Each number is 128 + 24 x the weight over its row's rms, rounded and kept within 0 to 255. Layers, rows and columns count from 0. The size above them is the row's rms in percent of the matrix's.

# layer 3 MLP up, 256x96, rms 0.169, rows 178-187, columns 0-47
size [110 102  93  95 102 114  98  96  90 102]
[[ 84 114 116 113 127 148 172 150 142 102 134 119  78 136 136 113 161 135 114 174  99 128 132 141 114 126 112 110 105 127 128 114 138 157 134  99 130 136 105 115 101 137 130 187 101 118  69  91]
 [144 138 100 117 143 129 107 149 109 148 167 144 113 112  91 158 128 133 131 134 105 135 124 146  88 109 124  72 121 135  73 122 131 155 128  70 131 163 126 107 131  76 111 173 121 172 116 167]
 [138 149 141 121 120 116 128 122 116 111  76 131 122 114  96 129 141 115 122 119 180  82  99 128 102  60 163 138 121 124 123 203 136 126 147  96 167 161 150 112 103 114 144 147 113  96 104 146]
 [157 138 108 140 159 118 126 128 121 162 108 156 143 124 153 139 167 134  98 127 151 172 107 107 111 121 115 145 120 122 113 159 137 146 176 177 179 110 144 165 173 164  83  91 129 145 119 111]
 [125 117 149  95 119 124 159 133 109 170 127 142 112  83  54 112 137 122 135 129 113 125  80 115 142 135 146 178 115 144  49 172 144 130 144 178 143  78 126 136 116 139 123 132 115 165 109  95]
 [161 131  84 127 134  67 108 132 128 114 107  95 133 144 144 147 146 121 124 165 164 109 129 144 103 133 111 152 157 138 135 133 129  99 146 105 119 166 175 123  93 170 147 146 120 119 161 115]
 [101 107 160 128 108 140 105 144 123 110 114 121 133 155 128 132 146 112 129 154 113 117 158 169  99 143 123 125 133 146 108  68 145 122 175 140  88 128 154 169 153 137 134 134 100 106 105  76]
 [ 85 102 119 166  97 141  93 135 138 137 153 127 141 134 158  97 154 105 123 182 135 113 102  86 106  89 163 143 163 114 103 136 134 152  98 123 103 153 135 140 110 141 147 116 165 101 114 127]
 [101 140 111  67 148 124 135 138 120 184  98 151 130 114 163 116 103 134 126 116  81 152 121 156 120 136  90 106  99 137 140  92 170 165 137 108 148 160 149 140 139  89 106 115 114 137 107 137]
 [105 112 156  80 129 124  77 115  70 132 162 111 106 136  91 157 114 120 163 111  77 146 142 137 138 115 162 100 149 122  84 167 144 167  97  93 130 157 148 125 134 113 138 120 103 143 104 119]]
# layer 3 MLP down (transposed), 256x96, rms 0.165, rows 178-186, columns 0-47
size [ 82 106  98  96 101 117 101  97  89]
[[122 164 145 113 122 135 143  64 148 164 118 173 130 130 110 127 112 133 160 100 164 120 136 110 136 122 108 126 140 124 149 171 133 137 106 147 146 150 126 104 149 142 128 120 113 137 139 131]
 [158 138  81 139  84 142 149 115 136 130 104 165 112 152 139 121 131 156 115 147 122 129  97 116 115 143  98 117 114 123 149 109  89 146 126 142 126 102 181 159 132 130  86 126 140  61  88 162]
 [133 135 167  83 140  91 141 131 132 113 142 134 135 115  99 142 126 142  78  97 140 119 186 131 127 152 107 124 153 108 162 197 113 103 162 116 156 117 160 150 116 141 136 132 148 129 120 188]
 [131 111 147 127 154 145 162 157 142 159 155 180 107  58 184  93 109 143 133 112 145 106 132 129 151 165 168 194  80  90 139 146 116 148 119 111 171 132 112 156 109 100  83 137 125 139 116  92]
 [125 129 149 152 118 153 139 149 134 162 157 149 116 127 116  98 113 117 137 173 154 151 107 156 167 119 169 102 106 113 137 138 113  91 120 144 156 130  79 144 155  85 164 160 130 105 135 117]
 [137  73 108 151  82 127 139 128 105  85 155  90 119  96 145  98 150 159 160 107 120 150 153 109 161 107 139 148 115 122 151  73 156 128 168 140 128 100 147 138 141 113 135 142  97 105 150 129]
 [123 148 107 124 114 118 126 132 114 140 103 135 130 113 145 142  58  80 121 127 146 131 130 128 146 135 121 162 125  97  88 138 137 152 124 108 137 165 127 185 123 128  87 138 130 168 132 133]
 [102 105 107 118 108 104 147 103  97  89  98 141 100 131 160 102  82 107 110 182 141 127 169 122 121 101 127 139 104 156 140 129 102 134 142 155 127 156 118  72 139 152 106 139 134 124 141 146]
 [112 114 122 133 116 134 179 107 129 139 164 136  82 144 138 147 158  89 149 114 124 152 132 148 124 126 123 138 102 147 139 156 133 137 100 131 160 131 103 169 173 117 163 148  95 147 149 112]]
# layer 3 MLP gate, 256x96, rms 0.19, rows 179-187, columns 0-47
size [104  95  95  96 114  99 101  95 102]
[[131 153 118 107  83  96 127 119 148 187 128 142 125 144 143 142 119 156 135  79 126 189 140 133 120 122  99 148 107 127 136 159 145 139 111 149 103 160 157 142 133 130 111 165 157 153 134 125]
 [143 151  89  92  92  83 136 141 128  87 111 132 148 172 138 138 140 110 130  76 157 130 111 118  78 146 119 142 121 119 132 119 116  92 105  90 138 151 117 140 118 148 125 189 136  99 113 172]
 [122 134 120  55 127  75 154 105 146 107  98 111 125 125 117 100 154 131 124  94 107 125 109 106  90  83 151 131 139 163 140 122 129 147 106 123 147 163 198 103 158 113 127 114 143 154 157 130]
 [ 87 128 130 140 139 104 120  98 194 112 102 143 164 141 118 162 109 138 131 102 185 111 109 152 118 103 105 120 131 134 161 142 143 173 140 116 104 138 112 145  85  99 116 100 132  86 146 149]
 [133 101 108 146 120 120 164 138 129 142 172 160 119 135 123 137 119 134 118 120 144 164 107 156 121 132 113 130 126 117 175 119 146  98 160 159 142 136 140 124 116  85 166 146  85 135 139 114]
 [130 154  75 132  66  80 156 130  95 126 115 127 133 119 127 153  63 102 141  94 146 112 150 102 124 151 130 107 128  99 110 142 108 131  96 129 149 167 153 130 122 115 105 110 156 147 150 105]
 [142 141 112 138 112 176 192 148 133 112 169 143 145 144 169 147 148 110 106 117 116 152 145 131  93 125 160 104 113 146 132 128 120  78 135  98 136 149 110 136 130 127 119  94 156 124 100  97]
 [135 121 131 127 120 186 159 128 127  93 162 136 150 134 123 199 128 123 171  91 182 118 130 144 140 121 156 148 138  93 130 157 133 141 109 117 122 146 141 105 140 120 124 122 119 108 117 104]
 [115 153 169 154 143 125  93 130 161 129 141 129 107 134 129 132 109 127 165  99 150 156 157 106 101 141  55 141 116  93 146 120 164 146  90 150 172 120 128 132 127 131 140 129 156 116 121 118]]